{
  "n_layer": 12,
  "d_model": 256,
  "n_head": 2,
  "n_kv_head": 2,
  "head_dim": 128,
  "d_mlp": 704,
  "vocab_size": 8192,
  "activation": "swiglu",
  "norm": "rmsnorm",
  "norm_place": "pre",
  "norm_eps": 1e-05,
  "positions": "rope",
  "rope_base": 10000.0,
  "rope_fraction": 1.0,
  "qk_norm": false,
  "attn_scale": 0.0884,
  "bias": "none",
  "tie_embeddings": false,
  "parallel_block": false,
  "extras": ["capped logits"],
  "init": "uniform",
  "init_std_qkv": 0.0437,
  "init_std_o": 0.0,
  "init_std_up": 0.0437,
  "init_std_down": 0.0,
  "optimizer": "soap_variant",
  "lr": 0.00295,
  "beta1": 0.95,
  "beta2": 0.98,
  "weight_decay": 0.1,
  "lr_head": 0.0069,
  "warmup_steps": 200,
  "schedule": "wsd",
  "decay_fraction": 0.766,
  "decay_shape": "linear",
  "final_lr_fraction": 0.0,
  "batch_tokens": [65536, 131072, 196608],
  "seq_len": 512,
  "doc_mask": true,
  "train_tokens": 901400000,
  "steps": 7774,
  "dataset": "wikipedia_en"
}
Each number is 500 + 25 x the weight over its row's rms, rounded and kept within 0 to 999. Layers, rows and columns count from 0. Numbers have three digits each. The size before them is the row's rms in percent of the matrix's.

# layer 2 MLP down (transposed), 704x256, rms 0.139, rows 168-204, columns 128-255
106:489528448504481470489511474506436522488472483503506511505511446497541470485480548506488435529520503478533495479492489458477492510502483512497470523479506520514484512518473476480454504518527452459486497482530470496509503530489480465516447494468501506530500494520496513508500522492506458536466498460459494492567483500529520521491497520486506514479481480530499488550499500458485478498535
103:534474516515486499509529471496537502518501513500481480497515519490520509529484497483508472480481489518464489492502475515511457523532526516489484536503484509495464485467521480529468498540470518535491463473506504492565482489507453486493538522514482524492467489504507522461469476495490505451549495504469479493500557527471487483506523516560500513518520526536482512518542512489468495478530
113:475462481498475508491488492487540458513483487481486488473488457483501500481509489457435530536541473519511491521533447495483508461514522520485470505508546518531506452485480466438467477524464461490472544523508493554547533499491515471488517496486491470524502484484498474506536515493550496517446492472507527540517530475533467477506502544522511496468471482476483492515493507488477489463502
101:516534505487515471460498477487492515522501458490555519523502487523564488504517515488508481502517501494482536522503544476513516526484458449514501536453475548512464522473510529506509526499497477489446479548428525507525486520514485506496528518454469534503499539476548488489504497511476478484489465514472488490475478501491500487498499477445514504483497481499471537481506508532482476487464
101:498509498457485507506513550462508498464537520548531505529478526521504521482516545474510515521494527477491521492496512512494490522539472506490512516493493454452506470436535496508482502494472501508505487500484522463477474528492513538509433531486495519472509533474497436520539540480478513505533496513461506484527492489509532475523509516494528498456494496476489487508529501518497484457525
097:491499466481482476492524462483502483509481497498527472456492509518484493462419531458482518501435513491537536542505455512499500461525528460456493456516514532468501466544517483493467507515501493500525501511518503535505491461524493514463525512494508484525532505513568490468474492509476515471492523469528471528503534475490473501543466523485451501479538504494505519524483481526530498516524
100:467496557516493476504528498569492497502497507467482467521465539467491484481498482492495515487505461476509504497494494477497519507477492465502469446539479504515512547515486471539530556475487513559497483488472527461489491521476513477500480498468477491518540495537527528515462492491507516492474462535503474529498503471552478459481493465507516457499511521464505513493482538494518516513510
099:483517463464484524490520518501496508470479492532479492477523504543486488546530484506470473533505502486534512533481458491478498508490469488515496531495532495477474484496553485474485436502511533519546462501526480497499534521476549487469510519530454485485502483507476513548504483483519507503507475529491494535483509461495496513512457518495495493478555525472495451523477486489486476516439
101:496522515475481505440507503532533521512504538473521480525484517501492471479497454530455526489505470495456501501501489507497526452521495497491498512525472497506529506486464542439525508503495471501464494495512510474477486490510494533491480465507461515544465471523492515498516522520486497418501475486492531498481512484529503524505490455477500505460509454518499565525508522530508518483535
113:514501486513496500485517537491544553509542495520495441442457495472488499523462508498497501557463523505496550549507490508518535504473525528516503491496482504472516484562499552510464518538469498476515489482462491517483480495519515441505506536454499514500522476514491554497481535520525478484452524535453487489528496477499519476533498535485444491491469491503482522493501498453528473488486
101:501518477487523513470469502500461511474489485488471476481465473540487512485481516527465496489482497531452494485500515508486465505488526500546489510479472507459534466538444490525504488473510486449519517499520461484477514476462544525508526508473497496485461454472533465501524518475488478523480498448498517467530502506511521510582499492440503485461492472485528559520493459518525510516469
100:483453484511513493527523514509510448497541550501511459558518499469501545526509502444505486490474479494501545522523505516483528511538492553485459482476494478455506447476490515487523513483463495520512475529494453472498495474505492457499531512499523508494469521510483484541459503508556507473505519507517504528471481475470521504541500506468476489496521476486463474519453506504507504460505
100:503505543484467458510496513472491445520543512503482476528519496495449522469459529495507520524508480545517492466526521489502504522501476514498466517534492501478520531488518462515480489492544495494540491504492493461474535489506519489495496465503517512525501543504490528477481462500501513524501483490471444502559508485536484490457513471528506499528484550490549534514488486530533540496471
093:479497515482514501514513460451494493510494529474505536477479506520530514465500514535544518469523522424463509544495510483528503493509537507474485508486502501477508455481516514518481500519470500509519496512533502509517533465554493480459532538539520496528491535531505498495481473489496472485503464489525517488493521508496499454511488529432456488495501478487477479499466510517479492512476
100:518492500510531500488514535490521498506529490515524507464465515486485502550488476517474495455482531449500476515484489542504491467482489484492512507496471556525505543496473514481515530497483485544524507485495488542464469495456504475449507560456517477456494489468516494516469481473495515498533525550495504502461504459489521496505525523544472481532485501439503540512515510491486467530499
105:523464530521571490482521526512498489510498525543491523555516462513519490495525547468541509470507485486514564494548509490529490504426513501512494505470484452511469475461488482474503485503525501465561472488492518467514531476481493470526524494480504535470527492502507513490512514489498502470492492528506470482516432494483488460563545490471514456512514484483497468515516483515497456496508
100:478525492483504528488508502504482491490518530472555523504502494478483489490475537539492542533514507497484489494542524512499488466519534482468512479510474524470513512571528457491498509542511485498476501489470508501467493483547503496502496530462533502508507431545478505508483491485494483514511490505455488528514511505474508516476531494529540462531497506458487506490485524500521526480512
096:550497477474495497496488525504507510477521482510536481506545464497463499489519525525461492515489508494496461521533509472515474540481503508560519495538486477455532478492515473527514479524511502527510512471544497503504483539550493472510485530461490485503510520502541459484508508539495508470488466542507520557489473491494507496501494518480520512486497522469464502513464517501475465503495
117:476475466525527479469487507507516508492448520521513510485526556477483516520479507466487512503537508465450474536499536556563491486500520457520492540468490472504507547473522474541447498547486526504503457476531518461506502529554507472551508503533466497525496473480506510468482495512468490523475547498501501522521488496470489511487492516497530482494512464476507514474511515515476502557503
100:488490547485445474504490474457499496529501501524489526488487522477495506492465528453468524530482494545497509508465483473511487521479508487485496520508529458501455552517534487487525468497491504526534523485461476479521503494511523494471510492545520503504508490486419486552515481484527508477482496482474474483468495496503552476529528500520453514487492520523453436503476488484464533544502
092:503508451473492484533498533523535527496538489514453529482510498482469516533475476483558500523491499488508497534517490515462540476513495542508495513473485474493498476519527448445519501507492511463491524508532502519428535500478461477503477501520507486478536493486452486472544512481429496503496533498485544513485499482470484504505493434503518506493524455483495477518487487482537458448542
102:515492468456474496516491501468520499526459483475538491504539471470520482507505525515554496501502539504508503497510508487540480498523499485504485487488492497485498449498485508485505489434528543439439449503522484456510488525499525451526494479508471472520490503517500552533451507495475488496564481518517510482517515510435510521524510515510473490508485478514512475523519499515501482480534
105:492508497540477472529477480467537536468471492464520488510509472532472520526502502509465500499503465513470482497496482484487504514487482479555539516526504467521490523503502484519473509523496438504525501494515486537468540465530522480525524519483522511550454566532507526518491477464529491491496543489548450496532465534525513468501453520464497545495522540556513460462538518510529539493519
101:470460514450490561498491468491533562492475510479485474473497499524490503479505514495496528502511500483562511489497491504492541493487547469483501494542473514512525503495459509545528531493516461468484505476512512538533512462488523516539460494487510474491460550508496531508557466505476500486490486494508510495490509518502486487524519497490513476495546489486482490509513562460491501527462
099:485467500484526476499493461515492494499499489487513513519489522476523490530481527531489516495494504488510478485466483507498502454481500485539487513497469494484511454494485470530524535528461520503447501542459449476475488504531537488514547533481496506559532515536487467486506484505471476478513489474489502493439487488473519525501485509487532488462516485512448484451482463507503507472522
099:497466532518465502538501486510527508528528504509481469536536515512463476530514493514482499486490505467501466507496527531469504494473469525489493487484465537471505471474480517526523495470513529460506443453523495475507507470532552495482524515493515540491461478532516488501501494483548477460482511494494511491486522474531484485459509484512478492520546510471500536479494516520479543515520
115:518428503519523481504525529522486501448457505473524467510430484478538538473495508485475497482545479528506475482501466472558495511481497534493503485496458500525500446524485493454493481496531486497510460488488461460522489519497474502499495519493485504487520473484433491548476513528494505516547495498512497539531483500473490536509531486532556507469486492496499542535492512499472496538469
100:493531483503511541493471461523475523507494535511483473533498526540529500476536517476473501519495478533471551475484476483498502489489457501423504480467501473532521506496506504501468565471493462495481501545540457482500510521501527521438490499513506467516525527495553550552514489488482502526507489498497492472471512505499496448520493473491552508486542517537514532507479508459494483469504
101:446532407480508493518504495484503453495530461495508493457502519540537476462509520498485500579483530477533500494484509485519510501510472538489513459504488485496512485518482504541493512530512480518527562517481473512523479479521506521505516434472521505527530524505497569464457517519485500497472542520506467473571485499501475496502501500471500487505524476500444486473489504495520486509525
101:531455544519500529486534501474494470492500540506486469503528474497490477508474510516459477543558474496557490431509495540490527532469522476493493550504515468529510492510483498475509516523483514488486516553499500535510442546500484480557491537481500515555461474540471501503512505466488500507482486498471538517475505498548472493450493538536525499502467511509497492503511506493470511513497
106:541508500547527500510497494505492542502499560472490490506520500499506498498479513507482496515517481507510512496495484475526552507485560492517461513509482523491497535506480478470515512479536470496451509551501453494479499520470499507511512502495477491501532451529511420438487485496496536528522462517452464513523493493534480486467483499546504484566465491497462488482529530518482486494525
109:492454456496539456459501479474492476499482496520518482537438462541504487490473539499476457497477462478515493521481494484491514442499525529477528488483488478510487498463456479479453451528486502509474475435465482491456501481446499496540531498519483518451514462492484517470533489496483484503497491522476537489518499497549473477513518470478527527468513477473519500477488461484568482491516
102:537461469470486496474541483474506521467491497499558562526495529546489501516498536519522513467466512473499506459471513470496504528516475479511482516490542508524495533451497524487521528485524490532480509506483518477505476477480548490517517538499471463477543501501540460466482478517498488528485496545494530511468487506465469508527505489493505500523457472472513514523453496530478508519503
100:478483491482487539493500519500494501500518469496543440523470554528516453565511506519507521532486511543484435472493517508465469542509526503492521498454481476524515511512530489497500549522511491497508514474501505483519489501528506500532531491515514478520506520566513464512488481506498478454480516472495485475488492497489537520484503547468533523514473509488508523492524472497492530531513
099:529496506453450496525490520507474486496486502486453501497511481528496498456470538491482494469505532530508528553494496516532523496543503539503522514463477478535467463476583491469457515507490530455433515516540512483505471492522545518549465492497507497454480477479484491513497486472478526484517533496475487497498510528539510502499520499503520472499491500522485492532543502473539515473482
105:486523566471507518465498505493490498519532515468514533507502475458476493499486535510482474490465520493508517468486545503531505534474490503524483502510526530466491502508490436470494502468521523484514471508480508540494552532552504535502467511462488534474529501449517498466473456470464495452500472531502531518514505472517495479528478515490471501485499439491487460562524490515505471529494
094:490489522493536523516545508466524462552494477498447480540528535532520540492554521538498502508507458508507559472539497512524509522499507526485517478497556500496506502458489510497483543491481470502483509503489522531493509498519502510491456493482507537517548451501475525525435487465517502460490539549493530567471490532477475496474482494496510528503488503473508476503489495491535527487498
# layer 2 MLP gate, 704x256, rms 0.154, rows 169-204, columns 128-255
106:448455488542499537468436511532507516501456480501513522493515481507503463502476497535500533483505499529536452493536542472508514507503511525492490453483483460506430518438492492537509509498494542509515489540496487516499540503467489501477527472475471517532513483509469479513537564478514506539475503499534521488509499498473485542561485472482471535513511469490491500534458479504494491482495
098:502543489514509469536518506518495522527540506467494509496472471498529496489518497509488527542501536502502515525515498484490511540487521486469491533523495498481501498515529493488492500491497473483503493557470443529517451499461468515526479506469504535482561469493460524508480488478517505510482462476504479458493505512513507454496517465523509532522539491545470522516510490432534486484492
094:496473511494502522509503495553488441486527526523466467543479480530533500503531485503468473489540498539538524461501483504491498519482458538483500542501473481472468473542497479513498508488511525494553520498558496535452525481469500459544470510497520475511497462456512514453489496497548496520500485507503499509511555496506478501528457504454478472530484495492427473525542488525465490495520
103:514484484500516493557539466532541532484474532496544496552486506511494489501464483497469508505502534495524519536520508539486499496517467523513487470500496562490445491490520490520477492492473478482534531514498491496546532509461461484519494475500480487502492502473480483504480528483501558508459515480477447470494535565467484488545495532532529473494507498527513501493503477444492489534475
088:522566490531492513474498500508485540486495505493507540462546478513536482515517530469489506500519543471519541544504490514537459498464495519511575512492496522453493479498488451514481504496518466479526490514507470498564497465524518507462553538501481491464484489508482489521544519493485546493523511501529506543489514486487492525522502505495463471476509464493492500521448498534431464483516
103:474469515496492522497475484448514478553525559485494472560459542515494543521478544532472513469555529516530440471505463498495515464514520497557518518489501516510491463526520495465511456497471505507498476498522508479474467482465483504535493500541508567547496504500494542538494539509476475477514505482500468486506508525474476508532528489474501529470524503531529483515516524544498517480523
105:492510489500458488515514447499508504490476464526509529538526514508526535500546518488498511519486511519513553509513525517453484539536491476446489486482533503455473537460482482508529505504523495453517509518496518498462477475506535432500499491531495502475489518491493487451499507531501506538496512494467498498528505537496537492466503539478426524493500506506481494545455550510510479500505
104:495495450510476509490499486534531497490551479462519473493496484500502466488528555476516496553484504480503497505466524479533531507488501500524487513508530541541508520470456513503500537524452486508511513467554516475498546480467476505535491441479496538501487524516474493499494521508494458505500495504520484499477488462503502498479456483504452431481485509503508531480502480484474490509528
095:472497495529549478552487509528480502520468490508446500490507509485481422516505510510508445508495565478517505490522496515528548476489494478494470499514511523505503506528488519475463486526486487529500488523503482505536503502458529430523480504454484479500515492472477467481521514430564516498434473504498523487513442486511489524527482480500503468482522466543463481543485488498485476487498
109:478508462540498496516530516515496490501515484483499497495495469511500481476509498488487468509486469451519516536512464460485503530471534491538486518497506521546518496475519448474487497491505503493529476498496475510571496511533520531519450474504486488502511536567489491523502524525482477510499475520543511477516496498517515510483496495518474494559511520504467512480537499479488485451520
097:484470492528527461500488481500458522506577486492501499504492502499448515477519487486484483511509479498488516539490485533508510480535481527501476490483516463443512496475497532474512474456468493497472461518468480513496486510528522511519482544526508485473455493511480494561467489510490537482500479509487474547520504482498519485515502481463478497505486557475427476545508532486453531476487
101:461515484466514519505488502520500502506467485501482513482507507509523510487502457508478482492480494445503497542451480518496492461496525511519570478465521505506474574511535502486508506512477501481499520532523478498510493487513520513485478558497465484493467499526499451517520509496454491493524440502522557530505502481472524504469486533466502514523505494472475528494476494548503498458551
095:473497491498542495521469503481497524496527497517437506515472450496489496529503530474514482505490505515528514520466555550474524523535519546526537506499580454505498539516511493523515539501507518444459512508497545496516496519500538465462474422503460527503513437534498504499528519494489493456466513490509498511480491487517519538504475513507522500460508481504503466514549498514483572459480
101:510548543468532506495497471486468489496474476493498467536501503488501511506514494490505518456483520504537488507499468487517525507444504475493466503545461495513504511512481479504475471486507452529477500521488488540524489459474508484448460485474443477479495493465503528493497475487488487530476522478469515464474486475498483489439495520503517468549436520507493486458471510494493505487484
097:498470519504487473528511521511504480532476526534486494478495482509465464481480514433496552523516536516511543504521501471455515486516506494537537462466494474538499511522453526506487513528492510526534478506507510523546490478497523488461539508462459510511546516495500512495493469526523479495472508490485487497512468484469488510520490503497517505500505521502476477461503486517519505510488
095:503516531513483512500479518479486504493482512491491467483489481513503485456513509484497496465488506546466477512479513536448519479517528508507469511470522555516519514469494493498505525505473496498456492469485491507506506498515470539517578494461545459499462554539513525457472472521492494484504468541476527529495501455550526501479504486536491481477508508503540493477514460519442509516481
090:462480501542481475464535465517537462506527518525480550516477506515487508472484510501524490502529521540489562463506486535454485522461488486565530459497495453496512470502501469502460501484525498487516492506477497508505477504548453479464543487441490478507485509481491475493490506545529481471459473513460480539497490471506477509500500529503522493499494475498516513480513487488500492508500
096:463515459517497477515461528518570492532443464470498530494500483520512495526510508538542502486508491471519424504488522529497522469530506511514514455512467523495567532518514464486542510500508532487532498487499520513469491513530495478514490487501485487461553488487555496471463504500513455521487528506495565514532499488531469486483509560486495513496488489505511505492501507496523509569533
096:498537498496535501509473493508477510463477500525524507501519515503530496547497527536518513508501512479454464519478456509492507466523513482533524504473515464485486492522537511508528497489517474503530555561478483524508508487525486502456475476540482539476474474507474492519516493518468503532492497496525492455495498514494445458480467512494439493485472485544500507485528526487473472488502
091:463518449507498474459528523515503522486510482494466502478496483492516510490478491508556483552498505447475533484510535484521446486525500567488479503491539510524514489486536449475508546493499497499533530502480487491520511518532482493487509470509504494475496525510456492509525514485516484520500465492478533523543480466505527537533496484519514469508512506485462494497519475525525487492527
103:498462489480484503473530538435498505483488494514506522511553504481500538512513488531506482465463495467473481516511472512485461518528511501476504481478489518516473490462501461516485525474458510503471500497469497498507495489492539467463506455469490482425498482511457532479496484503514533461477479487484500489503549544475504483483482537523504529484509520518450538539547486445510477508515
111:446447481512434512558520524470525488499485504482533508455491486530446493472508443462468499508515446493456472507505480465522474494530467489533470513466512468530481512526555529481508476504479527512522506464550481502543540500496473505503518466524506487495491504583501493516439517529525512533494500485507519509507542542468519488517455449490477521513505475507499525507505506469509508515508
105:534545511494487485495512496520577519491460506525481460494514496523522508502527492481487504482493484485520487478445447497486520484521534455497497490516505536552521494462439514475504490454495469492537577483492519511477520470429487520535535503486502494480483463515502538481539469531462486452497523481523470497472513509561510512504482491541479484485531487496482537493509546471519497515497
100:476499532485481509466516509468505501504507543552488480513516470512461536499508540509484501455529509539531471533510493471519488495467532443497522494517530507498478491459502529522490477474506529541553492527532528523502540501497515495501495501486469523461468518455474511531506486468513490550489523472505528508513479512517501469504493472509489488487525467480491518491488517472521446492507
095:496501499498542513507460512481523505510481516518497523539497542480505481458492508457478514498490511465480505475519467484473447488487457500494470503474523474523506518513486497522480509446514513502534495529545491515456455533465488537511474546484497547502487487448520498512516451466526552447483516489477515513464514485540490457524529508472471480493547464498509500453528502484530507506461
091:440518510479540522463474517479479517492533488540547492486525527505456487526509507524511520503465518483509469470502522488473499475498500467558473479505470501470508515482495479504489509503485494488485509493513520515503501467502488495545501480523493520487459515514494457502476488502473476524476553511489496507436527497509509479528482519515485534465502472525443516535482491509574539475500
102:461489515493483496511477500504579494472506483466499544469476486530489528542495480510455464461493494486518477516539492557458484465509509458550481519504488486464519500504463504509506468520486505477502507492480473544489517488507476503488509506481496511480500540484489456453520461511533477483497506516492536495517516493526493510547546502508473495488472517474524483490537495516495470525518
098:463473475472540491481585460484499530538515527549530463535563540492510458503490467484494520506488495501492491519506512484553561480499481496506500483477522523493498513543488527501522502478482492475555463506488558540504483470490455506498499447484529511506510473494556508526469517482488488551515491498485493458429510504483513492508480508472472500524531492469492519527489504504494538532482
098:470499483456558485551473515500501502506489512486481570493493504509504500503557497515476504509447519528514524485480506493503464539541499479504520530454481561490509509493523468508487525521505555498528479482502525532487525508564525502511538510506474474511473512488532490541501458468516476516473504498486475506505465490502517513485495520501490516487497476499494499541447477499516513498521
108:483491520471445461449430530498472508482479520490486462475465518510501525516498488458476549510530512460482545555462470524500516441510537504506478503511448570544534516505447524486482471484515500491514518495492478503463493478534537456450543476530451486491530498524511559498483523527517475530478494506487499494498531493498510468502513499490493530529534478495524487502502495528530492499487
097:490500479535504484517505533508540487494504479477465493526518489488447477510494458533463488568487538462478518542516521520524482508530471487482498519525463505524526523531546532492537461518533502456487506507522526467464471511518506535472495490526513490523465487508526483542484482534472521499513519512504518494486483496464549505486531501489507522532543480525551511516507498504481508501478
108:477463445462504495487516513538522462530492510522451511492499518497514551513511474537561476498531496488539503510474516486530468495490538478483500515499491521489512542513467504516501507483500551538507514512544513475431473575472471529540510439507520534506501518484512519517474561503452472515515483480472500515500503514519485499485498527522508466465484488518496502511511423452481504475516
103:521511500544492481513470484535519523475471533504478536500518480481486492455510468514510534479503513500528558508526472550468472501499481498528456481492509458493490509510551511513478403414507497448481502574510508466500469506492493527480498509550510572486465540470484477492487469513507534526505490502515493520475526518515510466530517474496490484519529477488481501510497476508502443492502
095:488495494479514502479520470527487472516525518479545506474468474497496519456536536505516466537505519525487537513499523502477509486474554480453494484523489488475524468503522467503429487497508482494442536473475514516450549514499533542475483489484520487479515540494480464539490471485468513498520531548500463505469481468527521459489559516537465505488513489483535483470486510443461488495503
113:517476513516479508487460490511497525495467461534509500529471505491521512501497476505506512534515525491484467509506511489493488483514502528571524471481473479525527522520508469478510497537504514525505537499488513482505477491498478560497494511523514462537504508469501466460531479508487501514547488443511485533500486538498469482521489499495485534537516564470487522491490483499512504490459
100:498491483513460501472559517528515515540471515482509519485494532479527488464511526527477517509505524500518511484490474495492485473484551514466535495479458428495503503471525494505531475480486484510497542478484477492518550540518526506529503517462531500498469497507477461473479480498511518507524484499494434466478503501486505511515505505531538511486466492511494514528471492516434527478485
# layer 2 MLP up, 704x256, rms 0.153, rows 169-204, columns 128-255
109:494483496482505501514486522537544495503496524478490499475497463525490470504538520524489489515514480524462479490502484445488541542540463527509504540502522495527556499519520516481481548532491498487455492504534509431535466544520496491469497512496474490489480525523488489495489498516486502463483530488495532495502441570540513490531478484502472507528523471454472475568502459464460487506541
105:522467489480428511545487515535471475509447492490474470436495500495512486473499481509511468513542471487520504488548463510503512447511527518481501518506509504542477483460520507474503472514500533493481521509517527491481540531496485511506511532510478446499505469473487519481504469486485493465480472453469499482511445493559472486484505554489471471512515505499537443486492485479499465477504
095:492519515466490500507484472505518509530521492481517502471501523523535505487502505486442494493490492560494527493512491526486538490503529519481477501467536521507474509427468462471492497521481451502499469491484525558551507478503471511498501499520462521462517499526557499519530502504516553492521534463491550502494474530480476429508490507527508479497522503519502508486492523512566491530495
099:449504520521509525511486501477482480494533466484503521535510499521514501493529479480506519471550492523481525491472495510498481511477485475506527529526504426464534499466492542553478492512506506488427481553506518487511505506505516518493471518513495493510515455530515508496523492507490504459549518534506512482494519445539484504487535528487472490501463531493499495507504504535486508475541
083:500557496467477507494534503484507531546523503510516487458486533498491534508471557489503484507501554478492536533467502516536512472585522525520502503514495545501524497498521482494502497511467518504521522493506483573485506504528511522453511545493487444503515461534511488484524492529521493480500517467520481480505541483486464496527505529448473517470519503527502531514475553493537460492511
098:492503508485524499502525508470438512525501481554503530424455522499487523499495503543474469470442522501484507519483541517488472523532495495498504510501506475540455489524483541529509531516514506536459497498481477477507545530526497522445504529492481493471520492525507509496502557503496509472508496487457543487460488476471503520481516520508504518547430513483493530489462488488486473517536
099:536488483440516507510494513446537498537484519511524529519518504469492491508493470509510489505466528506523510479503472485514496499486540542483499524495531510558472532540514507493461490507504473503513487485494503559497491528514461499525492546507518507455522507503516519505443518498517543482511480502489524491519485531499438525458519520513532496563504478493498501515419499475503527495506
102:499480506483500500482549489487548525484528482506557454498464507509488504441501495480451499487538487463498506496514520498499514487524482492489476529481567519536476459495505539517514509534546518486483518525522502475469557523484469499474472536518480501487523466492503467494526516489534561494501505515483500473515508496533505503506524529468555518479505530489523496499509534491542483508476
114:516493503494455474499527470487460475482522526524517428491459488468496510427457523515503510490504480490517518514524528442508489563504532513530488473531490479510480521507508519526497556494474509501495504494515504505503532490488482500549496539504490503509490450509471516498453508579513466512538491491480496461512518448468506507486513537443505519505489485516511501493545490503516510510508
104:508517449533534483502493505548511499489507511485530467547511501507511476539539514489502474508459471509521521501530507514539513494433478527519524482461410556549506459503474495509498480504518488538499456491507521484489490487525497487500495475453472541527524508497494486534523461506502498498527497520483456503495498509474541529495487505519480481488470561472530574552467501531510491489520
093:494460492530507471472540492456489508499550520501437516551499514502528517491512537485507516490525489511525505470499475493520467520508518542479501492432505529473473492523457514492522480521510506517512520522528473458525501470481523518517510498514508494566513501459499476532503526520476506521518485452501530443456518496499498503543500498481463520510464490491487563489526507495503500516495
098:494527490474497487472479487528508472524477512498514508517490495558536538483507503487514516518493492483509524518484484518502465485483529472480507502503539504499483520526504490496509441546510519488489460554534484523492507484502494496500512520481495493481486456457487536559517461462510523497510498486526475484488540475489568517457486503549494518536486478500517465522481532488520457495506
093:496489501455543503493490490487505504518491517509496516484519485533475470503475523498500513481473495466526487513496555573498533526519530526458500530466494476475523502531537528526517518502462528457480523523476509515518495456516497495472456511515526518519512473499464484473503508499517468498537553488508510509483471477533475504533502503461496462514450484519490488485514501491466523554501
106:501522512479466502493510508486477500476517529479515475479557485482488456491489580487500494525451536499448475503521496516557498527510503464476506495530548444497487517521489514494506469549490494501479466507541509463466556482526519514481501498508506530489461495491501515516525523533512510487536493508455528475510524551515482525487491540492563502533465480516511537531498491488520492464502
100:508469491505508493523558507506505469475475497494491487503476454513498495512467520467517540471467527473519483447524476516489497482552524533504497462495468546531436513490521494449550494522493528475485553510482510499525554427505488510538514492491483515508560492523525534470484507472464490468528471500511499491499487508504473529462516479524514512500554453491516530506531456495506504464436
095:449472500518506511508498460497515547495514493480533514516469535518536502544513490544493506501547478499525513475477497483541482516514515485517517484475490523503513504543514470494505479501529489463468527507520523497497497520505497510494481534512488542486516454471506467506489522473506507532507501499523501510501538519488495478467531502455496490524472454520514514495480535486515492508567
096:556517480506506534484490518474523524480506499518471489533496467475494447503473496505476497497527515471515487567500545490550492498509536539531484505556534516470480475491504507516497464473531487504495491490522486505537501468515511509508515504431507495505530473492492510494504481501486523463500488489536521536488497530490518529491504524492498512481492519516492450484514481481469487477532
118:450490481476521524477513509516527497516484513511516547493498475534491519553528510506522478446504521506504433499525494529535489484516499557490509491476447511466527493484512509514471532556564520540475502526479489477465496538479490488490512486528493492507507497529516521516495497506521463504517508460517511498539530477504469489517519565517484519507482514492468530452526492499476566582513
099:530488519493482504457530547536493535479505433509513518506525505489488496533504500524477508508537479508478509458467506546508515473490493536494468492497523552483486508540518490487452476478494489465454503492531505501487474494526452462535450520491453503486480543490536463464524498532490505534543519483475493496481508507493451495481470513464530466503498518507486539496481484515528475535509
092:450487533462470527543493471506486477544483482573569461493506495506483507506511474487457505471471478476537532465500496455512517493557496481503532511523462508513480551481511503505471505538501488511515504539486492461494495497517507498487482518500515489523509505491507487432463512490528520452499505521514471512474478497523485498476490522478503521501516468529486519488487489497491515518482
098:468494543496507490461505497541480524470511484545455526495507526474481508479537517483470501484450489474445506508533488483503513529498471526456495498529497485488508513493488458557542499503478545506481504511510504521488485512504529470523509506496511499508488519561514480518522515482472466488547542473507486523484494488502508524465518491525508544542511480499513454515546482508515508453485
102:542467480490423526534502497484477455541515516514523517536487507531480494507492519493489529490470502453491492497506503550539507490531455510508475530478487530502511536514508522507448525473504508479474468517525490501447520497513574494508475523451532527497517496452470512493531477492505516513509494475503477518537466470498534522505500484495491517506472503512462475503503483470560463488505
103:504557486499502480495537483539475494472510471498492533519520472504512517540517491490506466493552499573485505448520506522523476542465522484516479467477511495513480495548548502508468461506470524473513531522496482513477494517493463482459504486514475501500483497476504538495480545473531545532466496515469482495506475476482490517522491489487507511512494510544500498521536476515500513451531
107:468487509519502456510495506516519483528529510490514539460482501495482507565522509525489472495489491522511460538492504500461476503536517509462545528476467508504472500452527489541469472427526516478514532544543467500536542529495531504490512471491506505495494502508458498475505519492499494484517553520526491497500549537487457477521489480463465469483507482525498521496486525491470455495510
104:499552486521488501432530483484500511476503484518524501496474466496493545463519499542494484515488493566517503486481506456518502532472506515549520533493480496537511523520518521461489504505543503496505503493516457506506471463508533484527512546532546443533526543501483497523518488508493488529524495496499474510493514491505492502509515545487493458493502435556512518508470474518504472498497
110:492486572517501501523517487483505508472487451519469498502482542477506497503495523476466516497525519474501494494513512487534584496498537513479495430526512536487449478512484519490507487506477488437492519480519538459496477471490502494474498475480490523462494576482482512477503495508480483478531519482515498460469488470499507544487508498494469491476486526513494491521451501500466518466505
097:522480507476538480483496491497534499462511503545501559509501509511474540520487537494462496447510439476477482476524458527494476466498505503510478488484539459449510495508484505518495500529496504537537471491478532518504514474504515510502476487499485527485545486544461433509467502534509448515475496521505504501478538504497504481513500551511523535499490470457524523471494508498522477524492
104:457458532486452519476514498525499505535529530507471519494556509500521487503497492509507506521567514541522527484489506506578491468502497528525506517491473509515482528492449492472425505483467515491529551498463543531459511474516504528516481515460489537530470483510534515513485487508494471504517489445455498507503485464467506478501499499466498476509468497491507509474493501473485490497486
104:550514526529504497467528531494533457521506476520497516503527525527535498516488515537476468487505471486473432474519476472494513484479530525486498494473493501506507510493476495490487498510544492521542538487502493476508480485506494428495528511490534517500488492484519492440522462477485542488515505509526531460492483490524491462461497465481490461467536538496532523485451525518556543496495
104:506526518502521517518498509545507525495509472470467471470525505513489477500524505487478507515535505492524549513474494502477524487486511506525507485490522495563454514512479516465508509478481479479509489465509516525532502415508481521536515493474558513507484461521533496466523429531489520502476482464474465499537493449521520515487450493526505465505524544535495505506488496505516489479533
101:477512494485498464509519518492489505509530508529497496518493493532468448492491460532452489482460487465548552514461489464497490499525495462456471483511487486514507525526502512498527546534498488482519529494537454515490529469519496489561546536536501498548509469493501503496477477441536489466472500491490498519543481479539533544502487494537490509486499502518483500509537478514492487499474
109:494552528494494476530502498503517494460523523491537464483488481531484498498494506526470507502492472509485545521505493518471544486521508482484507543504545480433477516495506526495476482510484494481548468503502494492460503513498538493498482508528538518461483512491470479513533482462488569507459491515451468511486524478475527477496491512479481464499541519486511473566518532485533511509471
102:505514514498493441520541511548499519498531490543573498460476492487495525504490486523517523554491502484475480526516483435519514486558517507467483522522530462490501455497527514501500514492515492477466495502553534504525489474475509494509486524477530494473511503488507465503515459489459532469482508450516464493464560516505540570514519519478472510522476502502494457510497502481504489467505
096:467504509501542494470481536497473495540542504461523492506491465496492522476520496531528476495470508489476467457512483503454493477507467494471539500505500459483445522517480492514487512541523477490472498513446486498498478562478523532444475476449491460520472539523535512498516499462501495493515508510483508515491500520486495535491513485474508503498515530471503493525508473477517491476482
104:506579492510510512488455489486492467532539503475484487490537447489501511536469486534531481493525498511499520510522534520545497525487515475487466478518479565494476495518463532465461494514523487474510467540503467502479513481498487467517477482478484505445488449484483479490494518494521482494481480483495490467466579483491495514499510485493510488459526493498507511477497458506499496482508
098:534540499504463549482513503499488523501539539492494453501496451459494498491478520482538477480497499482525514508519534495486513509478471489560480470561530485497478492536482485466492490525521511480516495481482491539543479491440530542487489492528506490516493484486523479485485465494527521489522506477539501520502507461529543506491511538522524484538524484521456508506518478497503530500478